Weights of a small transformer language model: RMSNorm before each block.
Each number is 128 + 32 x the weight over its row's rms, rounded and kept within 0 to 255. Layers, rows and columns count from 0. Numbers have three digits each. The size before them is the row's rms in percent of the matrix's.

# layer 6 MLP gate, 192x64, rms 0.204, rows 0-191, columns 0-63
115:126092086116096087121089116143079117196181114119106059149089168076106116156093142150139109109132111100091106187117131129142147081159156153172142111106103138149106180124133115163161169041098130
079:069145178125147124163140088112122099114144114116166090091110108137155064094170111102119129161072187113136125141114169044090134128162143167134080112127107143107113099165085131110036164121122106
106:110112120117122113134084171061148108108119134118096109106141101061180130104135102154066095140123103068134102122041097136079096140098061155062128105118123103124126101128146060147169099129142125
110:121211140141155081120103124135097128187128153126092149128114120175070157109115126068080145122138114164154066206159123129122130079118202122128165155088092149137117169134110135088082137103112155
112:074146089111074117173067090125080088148094095081059138169118074080125148124165125117104173164114162140095142150156105074124137126151108121199112148094095141143141141136186122156129105152139097
082:128191080169071123106141131075122179131121194133105136181144137124143125079105139121126143086097093047148102148129113070151131137087098150050173108093142159101104100113116105156136111104153159
093:110087149150157127113152113128125055136119140135039106158114215131062124153123073183082150126093103138091100139091102119089113120073172116135113195112151154137134147128140139108125147147182142
101:141082149114106123121141083178102087192085116131100110135118154135100136082107127079118122124160094130238168154142139138153127169097106144087088161099139140101113113115107173142174115116185059
111:097139020137116156148144068112138127105087115063092128170133125110150144103123118075062103045106140139105071117092110155157137126154112157118145124104177142081093127105107104153151141144100110
093:102123101147106133117097094160191105116108142128128156130191170158140123181066094106096098134133133168155170130137104093165137214120176094097078128129126069137105083102196162132107133162156138
100:071129126142065123142098130147105119091124112085134160143107125146087169082131120114107211120109210109073137141130135131168183083073155087090143162136109145158092142106137087089152107136160079
107:156132168141080118136025159141174139094114138096149126106118117124108106174122127139153154072111097085110115153158140070170125142171129098134085158142204134137086191085125167180138161120126131
073:130120122159182110079119116109103183173176128094132163170082150118132151110134144202101175129165111163128141050116062165140171145101129108138141137095120170160144107180196152123093124109114154
106:141138077096155132141077128121138171117145177117142168086107148150103103130092117133151085162099171138132081087107081154071161140111180126113085141099113058148163151202102082127064119150096122
111:111138114151143084125125113121144190150096163101168109126143185166141144110153153117104125124198159124110141144091076181112118080152132096214102133159111079136177065149103140113180114061137134
081:109122059087081101124154135127093101154167133111071050110157178149150101137168114093137078139160141080126154102126141135134146098113101153112122100168077077091138194185077124149136108162145149
119:196114075147152132119147088167089078138190095123126145149108141119115169118156135155135101139135121162147144119201095067122068185117113082105157175118178155152087158142119118146201131120146148
084:135138163146154077115144145157134153139183122148101105174149123133137087164117143152159105062133145065158128115118123143125066104147100240168179074157076171160102109106094133115157137139125131
096:147110170149177116182174075199181102124168127087107066088045137113126096135185162150135152133163111129109111128089098146124134095172120124133068149177114092172123129148132135112096109122149129
105:131117169168141178124175127129133143074135168070070101081076083189142159113113121138118134148142143158144107171149109128135144086124145143117127160080198170151133087082087131184183133164098110
108:090178161100137162138060121117154146121136106113132170094174090141111125100130149137049137115115123109114119212130064181119143094099116116168059165136089163111145127098092099146133193121128100
099:146145080163117132137102132136104150096133146128123151095066114098057140119100089135154122105170115154151117181201113140099123095138144077129145089123207177177092201141077094112107100129126100
106:145093128037137081121193118148154097158048134128134121083127060174141116099098108134139150130119135178135114129087160141111132116158155062142133135076196144128091129107153104127104181131133100
094:121200148169121106157123097100104095137094112148182148117108093096085056108121092145081140135092139150207137109129171117139137094111120146169176136086113145149109113076150113164138189058150141
108:190132144146072106156095123167097188146164168151085119085115096175172065151179123128131158071161103143117116164112111083151064136172149147123159088078130119169121107125117117103140108073144135
110:166116130162183178161100082177158191149131097100151151126081145137139134135144139133096096160091102194158150101143129037154154159101086121127160119073136126123107139143169160128161127178088086
101:155152117097126137127122125101104121170144116099142148128037162146119112092144138196098192159103171179171104128139166179128118163119087183104141193146163127129140146101131126162187097092072122
112:169080121135115114134091035121151112147096124090135173129193124127140112139166120130138142154133173096132099154160105160113110175066079157124141142104108159115170079094097087157140212103167105
086:103152169109092202110119130079158153142061116110139079152109089058131045127099161131112136121062121131106161141177141078092081139120156183117127130112137149144123093084147143138132097088120109
117:152122106093149141095133184121110118082100155090125151146131104160141082091103194140158130149148137097176135061143120152167104087153084164152153157166078123134102119117159173170186128059160179
115:053115119081078100160163154083129110128079083164164110137101121069118123108154113103081097165094127145199154130116117161125098085125100165125152129109153122114127102132120139169180125043164089
096:170113094136152141081153148087087101124099170116140155195082134134122163139071068063093175117122125173138155132179132151108123128116071150142126156063179173090134165156134138161166120126162139
088:071121089138108178127168187109171084120094163075100093166182081139134126117113083188115154111117126148090104152124149119121129156149097146128103097098184169102090065092140182112114142160136090
085:170159116147158116123182130180143062083135102174132132069150140158134125140091141094098164150139136098127131100067110101076150101141172152118149211084099112151159075137083150095113169127153166
087:144088143112130156078122179148075123083116172084115117126109187133087154173114112156111136140157110171099122085103144193101168109094097077112158154103102111111117152166172200113106190087120113
094:082148145168114113135132148126101140136133109058166182162159074062185162110091125134071128057118143083127091128125091129130129065153139146127169121106158150168161177107129122078104142184119116
065:068096109161118155128133128150113159189080119188141128145171109133147140134130151120121136094061122134111100147113155137116153153111063116090101144153084076134148141102202128181087137099151221
078:133153114108123158117124144137111206097152063139153139112132067087072126124188122153159121090130129128144130121059138158132143081066101116162168120175161176141112148119066129163128086109062140
107:109125155114122107106139147123084116154150178132153030156132152102124167126161144142091115118171137151174133156151098077161130200138180117100113140175098187135092128173113060091098155110082118
092:125135142139081118174118069111150160130158137161162131058079131124135104147167157109164147151109081116148121163140121145124168159108117097174137231206086084121130158152130122132072087132156145
089:096132134093114169122136137129118196158192164124079097117145145066125161113129165168185128133109133068158099103125072114133130168065122126110107099135191171111130149186123087158144104192135128
108:114196093097110144122062111133096152163134149143120143126164163195110091124120130123106065120167123101106109097097099134181052155129104145101087086115194115167132172137123153140139183108111184
075:158121067081158102195156068088148071162164066099102079121081088080111146079160174109140106121124139162175146159159109144119115107138124136170141129134091122159105121146156139058139100132136131
085:148122155152074126131090152161064103108122132052157097182158159092112171157049116166127106101145082133075137157070148134181178098118125132123159127094115141087167116153108133115095139139178117
107:097115111156112136150160157131124075045116086128097089164168139116144136141136115139171142083116121125132123141112081151096145117111137188119088155132110151148134183227109080135071174192154123
119:165142099148156089113152171103122153082223060057132102086113126152104152148153148117137115145134117138143092131089126087174132091177095083098134117150145178096116128129066109155112175168147118
121:154110067117130141103181090131167146104130106028128076112084141112196106133121118155048103116146108121105110126122119183145138093103076195104141114101101102135114112107166105151113114112180131
113:106131083141195104128157119138144109094179164036128087162117150157126104099134125118113087122157170110100079097083129143101189173045159133086144130154121138154156137147134079150118120142182111
097:122194083099071120147167072145174072137115111101127140141184141120098101197148099123101105132097124138119150128144148130090114166113181105168060100075170114120154114107169056139099123110150127
126:153127160069177104140137086157122136122159134114152157087114095103145096082156099106162071197120121133061032158121114174071146105112139145150111150148138145090105145088103117125147173094094109
093:134130076172077108110087106196123075165131130163126130146158139131104187106120143127137085133109175114141143130218094093137076162127183130118147144140123174130131203178093163134097150119104152
110:124160140068107115171176121091083081094159077095122142110133134120184102138159096187079124108156053132179124146137148116096112117181111133103116087100139075158114137094168082153108106142183146
064:173133117121174128074160143134153137111098116126134077143150161146071177082204134121132128142113168148096138133082140198141159143111085091096127153079160071107113141186154109150159095146116195
109:134169164086133075198183094142174097126127089128128105119126138152122111129122055064096156088131108104135167113189161149102125117148119164128141066132146196149123105153111125154152112060086118
110:139088111107128093113104152117084175089094128096065094165128147140188142131105121127135133103085071077133098161136121108095085156150121132075152145113147085177165132105121134185181073204138113
108:147190110082167143094111164166127110131132108157127106144061126130194215080076102141135119075181111141152131115150109105073069125148113139153117164188155165109126132113154114087107133162116116
076:079126123139070128132155098073171128155094061110084097123121125122090100130149153080139164075105114114087127082134154117151104139125142118132181195208123115080133188113091149146122169154139086
108:166094116103125147152140088147204155100118155091184078145120122201118117153111046103088136168118136068146117154120107142153145121129075151080076131154115100112150089083173160115098134147116092
106:133085093126113149145097162151069101137130107074148135124142132168150096150051135151161135182128110191114106121104117160158152088095078075103106145079103190119155129121123108130123066106186075
105:074128083117116145173046127126097170154156114163108156171095135107144101072140175132149052159107110145179130097074145106153115136139126095139158073178121087135099136170183140132134117101094101
079:076200134132076081126136174159138102067110168109150139135067118131106092121077128137122139123109138110100112111157129153125125046174110106097106106087146087090136177157090098064115177119151137
106:079115109123140080162101147170115104133175104152139093130172154097159104112124119146098168089092126148155098120085143065124116097142093174063178153145035084128085108113083130122169129102087130
106:094096152085160146141156104194122131085151125056141171072155139143109117138061170154119176082187085124118111116155114166123132061085165138111143134123147087173102146083153160104104134097121142
106:117078040121139136125130184146159105140156155041165173102122138139155094095069129161155170171170118146113139147122111165136162094144100106128183115111138107126119185158141151139179072141158117
085:168145112158142152053172073179114099088146164109129111091141141154164127125149095165125136108141163093120104074133168174105150161126133076130108143075093134150170119128107101049134124154121210
107:105165099127115093098113113122136107108153172112102150155107154170100115097177123118138115169107167126156098156118046108069140073142121227099072162138151142161154129134138081137092135085069132
096:162134147118078140108115167145088069108154135115131112166103137141127150147132112156153131210155112089143139127181129163129086086172187128073129108126115106085135131140084172149116103068077042
114:083111178104113124118135135104117104078102142101095158221119178124145112199098130088118120114128122169163103130170101130124175121096155099142136148080114075126137088123072159096088093139059162
101:094050101145103107089133074076113147068138139080128099211091098116122096154162147087135118057122187135096108141134115138122085118155145109072116135094172135142164111139106150115108127181109127
108:160117124158150093140138089112059157105139083093156118115137155128116080166103101079083132124105089121106171149131084147142055095129218120096099128149139103142195129144135100187133165139123074
087:170152124127096088092164103095101043117099126145133143153168119175132140082115133082131111137155149203159224138117114107103089153141106147088142133085137083110086155114149096161157083131166125
097:151176072148100144068098139198121118137134118162102121145165112136179118102131062130049096160116175161090071107158160119088144168131093133131053106133130147140136114089133127188141146124147128
117:067145111128095085125058134057155130117077164151135086135159183192113173122139099110110108117129108131128192207131102160107107130111153142100131161148172107181102141085161117146090156115127109
102:143159152059100083184114132140105107134160131121118114121144142118159111099117108076187064182070151122112163090124098155128119122184108133075128164149130193081173155158087119123123150095154072
125:147144145122110070194161127107123122097118112100077100100112138124149178126141148110015078174145161125100083173123139140152123193120095082141108181149148111139099105125164086129102108119100162
099:132127143116084117137146100157096075142089140121141189105157126177137188098178112151125081123120151191114109153103113149154143172141124112205067135203170129147089126138093108096069100120093134
069:153129100170113109134090185128094161146084152154093157135100113145143115116112142142120087087149068189109119094165123157081116131099148106173168093145130163195176193086181131144164166080116123
084:131082149138113178095139156179141122109126161097131155164084110057104138094100108087153156088122153113179101122160111119176114152103100092128082161092149051060108063131157107102141134171111121
116:082086098115125186111160115146125115099103107072150196140156123092131111147142119163149155102136119117148084134061052164063153164136179154139095108056116105174114151139085126133101161149143150
128:155099114143102119176151162128162113121102087076140161128136188115100106086180024093088113096182153131135152155131137102088155105134154132161124138116142076138130161168147164126146060085116084
084:099138130146110113133170102107162094136129144128106118133213185119134119151156204119132117088096131088077159136044126142154106174110120142100117104112125145135146195121174140186102107194170156
095:101128099127089090098173127129089112155187098086130122142097157130147109107157166148047071133158095084149142183190091121057149141083164115091105100143123126099089138138106084081111153109126112
097:087103126111165130154110128135144132105076146142176130097081120116154058123094124101099162117139152152154158147151073074140063175173116108101125153094096118187065146160123123157071131162155065
090:192087154124113146119146124130127143127099116147115130088081119179103142071115121070162145072111170117170166129108114100095139132137123158146133166111118171059168106113073159119229100082138110
110:140137078082077042110122189178095123139154168109107107108126168169136117103159106098147079183125149053098119140136143162195145147141116099162158150135123135148104165134161149136135126063105144
116:117075155123127147135103186127155152094113106113142154076139108176120105156165115103089193105188103146118129168105124055086122088170111150139012110164147114162140134124161143138143103134146133
110:164102107092123141109116202164124105106123121072132146123048144158143087122121089117121121076141178104145065125101138154194172172116158133157117119166159095106180137132143134108171066079101140
074:126109194168127183049125102156132093124161118147153133090175108108144174114163200174159143138088179114144144131063154104095099138114099140104165101147109148132109161117142164162110174169130177
093:104090101121126189126152098091089118126153095122151166171115130129165073190115124145149138140117116129106118109110144212092149135167117161049092129082146127159201149121158138190147087128177131
094:076108182082120149107099082041139038114124144131145141119140136172158135097122107144110168161125066148109132076087137141173139120111089097135183083142110135110136141157146151167183101138090131
098:147087118139168150137078117111104176129173131122146125161140177161084156159169033181124147126124079134150116132127077163125144130170115086132153198174166157155115140168153116118116099127057148
121:093134143088157089146092134085102151120111120159132137092106087107113097177181129102114124106172155121159116111050084140185168079106120153165187152142089050103118133075129117169168146118096128
091:045126142164126125133134138132142081101138047141168104139115124141130121162177118103123183147143092144155114106082086123170143143177110074111175180155113141068133148127088133146079142208142134
090:118149105162129135096140132118169102138079090126097079127195100167162188101159115171097122183138105099056114124083131163161090143125135141111142163157113134090134068086134130054154139120132065
114:142081116130137140172154153116170149081105154092103117193140065071162084116148072129114154131169058110138102108143127167145082125169150102177097096141149146112121111047142135151140180126112101
102:069151155128152148188128182107139145139113118098185144136109090115136106144135084163118159086098120179112117118151127127140119140079098173157163185175130171165115140030177159173097100120138150
111:106113090051116098194135161133132190122094128122167144126121160125126110174124146094095164101119168118087151105095191135107206133196169095127142162146124145181103100086125105122116087117099092
081:106099161130177162149137146074142102091101132105159079040129100137125134126153143130096129146132124161106107095128107107119122089176047200108090109159132172114111180133133140182204124146150124
107:087148152141106142148132141145066094116100110143114195188101156131183137125120091135120134118100150140212060168123057112082183124165135193130104099148106109115126164115141132122070132157141135
109:125179121135172100149163146050127145043140215092170152131159132120103163148140137113123110122139102129115134106111123091108132122160143189102174138140117119172116108156095097180132128068158197
127:164177049131122114182146162093126108141116167118159112129189151124124098187153114105137147089097190101051142128109126167092135099157183144153152146082121134128172075113138136167171138100122092
082:153164150133091116091098167112100105145065099102109121127090149075184110127131121169092149168077113107125110105098114113105123072085171144132050135119075148107142140159151178169077086107133185
100:098107109127177158167119134155147145121133130172077171100114103118155108124083092144134177141164113129098126170086132148160087137145130150127165101188076093114173097081090218076159114098122180
091:113144198157093139115147075126180110156136180101115132145101166086191044153099170137099166051168131116110096133126120154102146159123126136101141113076091140113148147149127105142109150070162166
101:155161114118094056171118114129146113094116092068158154109096166124114061158182151170108082093168126168129157134117076140199122140162133166164112105174108103144099126125155106163146086074129150
083:124105115110138135162133166178101124111135123105141178165153171088168150179065091169088092166142180097117154153110030080170089123100145138127108092111079131116128107108152093170135091117129095
112:199157143082122115112090169180096134146137081164089113187144120176174131114094133119132130167140155149150137110145186169084140115136141120127056133136160178141141139202095095140089181094116110
107:145168112166095095114172125156075128123188149143160154114134098104130152091154153067141124096144137130103150096154100096099091128133102083130128147132173141130073198159115106180138108087050056
113:150157147143120158157137126078047137169138081123173108137162141155172077186128060144080124148159109153171145121067163140111119123064073152092129105126095124125103173125109098180126133092128146
104:118088090108135180179123130149188123142145161096122118135148177166146102126083128116140102100156117096092136152121102139127138128076160138124070128066134086106205098127140139195161095096097044
068:186156127125147159089081153186141095138101188110119083075121105085123163202116098124171147139094164112142105129153103161137107159112161113136077121087176084076123125149115139080078090112115162
093:116085125117090099095141141111135099206181065119109084159145149124157160083144213133144099098101138144112141138093143102155126157071137116114198097122079147153062166117083127144102140111148115
119:117143120130136125141104168111094116009162120116091090104154138143106161081173126164116072177132077067121178094105110148083120129105144079086112169165161143134102135180116105104135138156128134
076:128131116083128080126132100095197138159124114134118159236104127178124129101162177118140133088164146154078136107118118134111166177161176147132104141141198116172121120170106164161135156096074113
108:068098136177106105139155149121137117109143089098091145131125126098120083144140090092140110122099097159101111142046063123067090141194111156140143115135152089189123101060164172088119140121139085
090:078176161147109146119156092087082127123101073121117172111121182115097147133149106110047128116095106150128125108100099069086075138119186144172135125196102142092089125122167079130117100172146096
115:113131152103127108109158109184170142163102132070114108129133088137145139138128150135108114129155081120074107146114123108070066090112188097116063149170135116165099055149159156152122120201130062
090:110166179193194108118115152076109089133124154140134122122144132136110172189084103121096104073101109177114134144135107092135101087131137149022088171151098118108128141121120129189134126125155174
100:094146110101102089118033089164111084153124147097145101096100140113087065130129142112125131185146057130180158140141123160136146116134125138071182101165139172148119168153162134106152114057121113
104:149178063126156081120112110113096120182101078153125085095114082127139068144206069111141158137154154123116101130127100142074121112123169131189125128187150100129125151121084110119154172143069153
103:129094122132190065105089157145136154128108083098128143201098132148173119093168063180072145168140124098173115158161113130099160118131142116088139135160128179105066165163094084092109113122114128
081:126154175115131112166115149118091130169148155171097142074118134154119161129157136096112097090132182131139135121130147150136075192085110111154071140163130059091067143095147044087084139171118141
108:125127139129126173141088154157141140119118109153095164170152154143102155138160073098127166129135148163099092087190047145174073128109147099127127181213153166163129181115072133103121158109094135
115:134111103112096125129074073145138097070130044137137059100120061110112074090135128142159123098145169123150154083073129115134094100125100104151076078109087154136127112132066104153180135122130127
091:119177142105191148154072083159156087124186137130119129158138091083077139166176126119125151147091139092151158127136169095139142129081075123082128179136107133178113149177089112065109151136180104
096:180079158142104148152109141130136137113196129092085115175097154136094091160157118097084145118142096159156055131139172061068141140175060103142126161152135143093097119121108086178130137165139148
102:053108127094123160168144170132083126169132153142044134109135099115159129179124135154082137117121153117111071159182125110103096170112063162096111132134124109166067168135132168105095168076126149
092:163151165135116141159100149135141101128159128110102099099116142154179108070164167126097111192116092099092102161143126126198153188125165157061109145192127197091148174106088159148148136138099141
108:128123118172055126147155119132130124092087086065093091129200140183118110153104117078130095086185093137106125140088116157144118084162135133113185111072115117179155194121127185120119126105132136
102:122147170139107112061148117165166069048168110136102117079163128140118083085132153118099157156142077122157168178110141136141131135211108148090134134105109133153091141125109091164127200139152090
145:123095073063122132189154153122052185147105117138100134120124137109132110115135154157173142112085094179096061075130087103134091102193116178143137100147135154126138112142074113102134116129193114
109:095146162096148116144115099130152123122131153116107109089111141220120085169129159120021164174136147096134060105160123187110157169143123102138156156139116118114133146170143192073135120128128161
106:196127135127120125103137108096148120066105129119111121082121124106114054214120136126138105090103144120112100142049123172099118079186084089100173125095102150107145151157107123116155099096090073
080:137130123148138141094126130135208105123167052090126152133125121121077139125116138139145146137170094118096180115100099154181073081156182167119147124136137142131159196135139133170225118179115146
124:176183072151104058124163096142125109119114115132183083116196148132111074136162078103107133123102181074107186108147109080139155146123133145133126163103118140120140129157119148161142184067179135
086:053203108078084100107143119167149087094107118094115104096159167144102171129124093151155174122097105096180142134067119149171087145161069125124122130147115169071096121138138130133113146082105168
100:143138162108136084181132121151113117097131115086158156111205138179076130138088154163107154088162156193146122126103149111177115101095136106167181169067139129115153151050125106109115149148085166
093:143113108157127113138067114155091089109143092134119205102134139074126137170132106129081169100136092094152109099088131120177127122144091145131170089149121120105103168169106136074099145015160148
071:144116087120158121103066079171102172127147120150162170120139157185137120154158149086153181167073158106147151111174135172090059118123159124117097114093161163185108147141167097168121087150107165
072:096059133157119161135096111124103144128121141151142147063131081121126118186164132166216102079120108128083201177171103104123144108073109064127139093131123173124145105128156129095153102164147119
100:084119138091067084129169177113103112105148170079110159118139087060090149112136131142097110119139106097164123112105117178145131103130121139137152158159159151162125136098117067178103152162239142
113:079140051172064057089132149120120181106117146106094086134162153128131127144117099142119124106194181068099117154093117096169119075118095100139082168134113102127137084123145166132127157165139151
082:114106145130056115047106132146112108087138100170126113118100113191121122122070116101115162108157183143094152095123166131186103155111118092200091140173106153065095088147128154099152094147114129
112:111118141124090123134099154095116100126150164127174118098115068145134119121153094126083165147135151138124137142179124125153109110147153140220220120122170110098107158145074179118162092043100091
091:151112103127160113163130088105112126155136181091064071160122128167178138083139102155103146128098130137144080193165186123140176161084117087122191121151139126172112205099110123142157160126158146
095:150140099160120125143141100105164114173119099124109110124124125099156139219097065127076091142124087093106098093159149083112194095085151080147127193073145142080123149159173125135091168112115146
103:096105168088073128116100084173148144150151117137062122051142137115152124135151140145109123149209160150130111136127161154119108209141102088099107122130162170136071158100106062099113114147092159
069:079108124121102110092143089127146099086076081057101123095097061192083088109172121173178156089113096137110102131119144112121171130093104147132167173105132129123133146137117187065148133156106104
104:096113133139179048139156137103142141152110146120135162123150123156086069116179135127143125175141171143169128107058165156109176078112074162117154163097137105147106110079100150185140120089174079
110:047144098117101136175136081163144136159083141115084110110106138143126148121084162044118102122131152147162166160157119102084147158096118115100106163085151128107067123107187096116186079104133169
098:116104170123091116132087144150194111131117168133161140151096100160127121095141131164162105094148198113078118123122066179158118096124174074151138139138157185137149135073157192102068127104100085
099:127108142148106074130147065134042051159068115140133147152125155147148128154154168146106148166079140124156136135178135173120096138136150090100123179094121115169147199104100123153141135104194109
117:121113126157168140230114113150180118129092122091155109087136162167154141102130108137017120122148155142110142176155111131096155182048165146168127141101088098126127125114130145149134165119109124
113:151181127098117101140117110086109104124146120072080139112087112149181133080132163191112071088172120160166120086097140142085108151139091166155074125134126088112102128091178085094122073129161179
077:138108177150102151146164158140077093140109083143120113151118075120078079074175102104181149101108130145162118138122177179162143075153107143113143079131142096084111155167143171140147050132180135
086:073104083170080093182104147180107154149135161133145113156088160116086147118104141088134105189067147103102127114154121130162146151113121064109166190101110126144108109121060129124156128160116201
101:156153076104171086110165126120061155153074148095149142122142160107184125143099105143128168083109117111116153118096111079119166086131093180095134081081062121172116116073156126095166171111151153
113:116153109118092112135062127127128148073164119188132120095153060192095114079174098167131127152122163067086105099141147109105093147124128058137118110133114128118179146164080162097118168172116089
121:180118113119095103123122166067064164134112155137142086169075142119163145162117146143094124161165113100117090116096101164076147133109131119133159232137137077145161131128182116142153082108139068
073:128159129157078122194153158124093146131103095153088101095170135081223170182124118124143098083074142124074065111080131111133063145103078110177133104125114139115112095136110142145119126133135121
086:148135165137141130162151151151157105126058139124164139154170133159171152150073070182126127103178139172150123199159114137138169123136108092136106151122099161222114137172148154153152168083157155
096:112096110123091155162148135089059146149175080132089117160135076089178088091105119126145102119110106128131109151077139128105102119182191091095108162133123108168192171135131142194120169186148121
122:151203183170129079107118153127103126118125149095135113124110093078157135086071175142124137112152154119131090087123120142134090124094141200131171161145146150136118106148066098118189133156037131
063:150157177116115115081129117182095203138092121101142116138116108077153161098127209134143140147078192067140129161112140113116115119153145071102122100162103099163159130124100052116125159172115158
107:131119106093129128144150100093079119159091125147097187165139147129123130164101165105121142127107147147097110099148167163133069097184156195110088094127156156129137217180102146119142145096215106
079:106133145141194122113150121151179103055129195082152105160111054117108131141108081060102136110118094130156080183158117143119138171173127160124159098080138157144123119121152079113171096162151127
100:189122156142184164099154102171123142140181102113151106114138115131152171162094144199119154154135169134146126115142131082115103118125128149170107105117126165134161133088149194130182226084185136
112:090070115078159155170105151129167171187171072132091094171169106143137121163132116101096110152129132118137139186083165139177104146132102068111142152215144146161139141111101120094149138088157118
094:093126147119147151097205120072143155100199107101140115156150072114133136109168110128163108141149089175160094122129179087097155099180144135121080112063137104167077182145092121148148133139109083
101:111135165080107119194183067120169141085075103128128120158167148154212124112090154148102142083157140138121156110117121169175081109162131170097138160114198110150111110071112155123091112143134126
110:131129171151080146174186105099195111079123081125117135112122067148151117108155105137093060169131149144190136043164103112172087136157129187140157136133149145154133093169134112154107140105120137
071:157131167103200194102193124126139147160115158165167183149144092143123186151119128117122156121108130167130113181150168141149137170121030127115133095091170172132120113103162104149123106159154166
106:176137141193119098100115129137177090123128135132154123084119136217137145181145149076139095094115175159101105134113122118088168120106124081100135183091116054140112179099121131109083162131077093
072:152058126181121132102134166100100141136154140169192079099109166180112175136092138161093159130130049156180147110056102126082143137114115127169158124126126140183136104142166128132138127085126177
077:099115082146180166159161132084113104158133139072157155043130096123106113191151171113144124171064152156179094142146104105155149095112104118138105078095152124098152131178064134123109116085140115
062:172143147146119192105128149150141177149116087184153101188190119077084141145176069119129151051086125130075097145143147196123082114136116136093138146114101106110099113177131161115116122131152147
103:164123106102111181115112070089137110148125142136105083173123164093104123111167128191140161104103151031149080113147129132103093094162109171091119132121070133197125142158121151127133124128098052
074:140125151145161136097129126157083178088134120137135164196093125077088168090128115079122077113156114117150150209073102091119074151152135138099164161132136167156126179173186138167123125125117172
070:097120103178153116085134134107127158130136095123130143111131043095091155100161108104118177118103200163117148139121129069156189161173101077114184120166164143140129107132083107173059117115129163
120:150111108152156130161130144085108079138111198096112169172133190145171128153167134051090090092113171128105097117064110152100095130127142115153134173064122160148147112121113120152124148145149047
118:077140194129113133127160116131120076070182066119126099123162122069118141101092126125135140110120144143132140165099140160155103075131127146122125208120096187200135141068158121128175187122107140
127:115124116118113120122139133151094140087145096112093142176190069166102113152155111067129190086125134122158107168136079124118083085148137175067138124088150217174136121107160136094145175104123090
123:157130100119145127112093122105155110053161118118093124174105085192063093103106172084125158129095146089141169126132086115084126092103155094137190195121126165144130141118144084149141144146107052
075:113126151149103134141072074077126136115115110110075069149130167121122117179163111121149103084193098103105083125143162177145159119076145127140174085179088136146148189132091125090201145127134107
112:157177175085131130174116134092086099163121191131090105125134122173145118183139150161057050049176121134162135123119055132146122108125116173123142132085131105136117138133136117149113086103097165
090:165194089123086117146118118127121153082192117122107155086136113097122210089099168108136121122172083125213129116109130160102088083161133143118139145081170120091141158108117132108185146176126159
091:071126128168143123138166164152063094127103152080068175121115092109129133084097156100176132122136139104186088100050103057106154103151137146176160123096116125096130132096120116086118115083149162
104:116091112171171110100149159116111150138127162106132158126080138125127106187127144168132110156156186206178105152108158147105159105103082180114126172068097107122132095090125188152176165115183159
072:111115131121127115064133158122139117102114134096149134131123182175091122103100159158170095175113109125071139059141184131100117155122112081130188120131116176143131108082133151164215085109053125
081:141146155187119100140088121124102104175136118108104180142166157052132147157132172104098106140107148082044096121147106105119099112119089177140152132185171121138116180129098125118222100117121126
122:152105162176149141176110129090165138136163165093143156158110095106174110138165144206111072143142128113140131117125155165134111097156105108117144134117182198161140153133031075084160152096129143
104:111129078163120081087173099163148086124065114105145146135098111135100097202132149064083158058119105139118152166113150103151132112083099112148178144067086167128142173105099114173127109121117104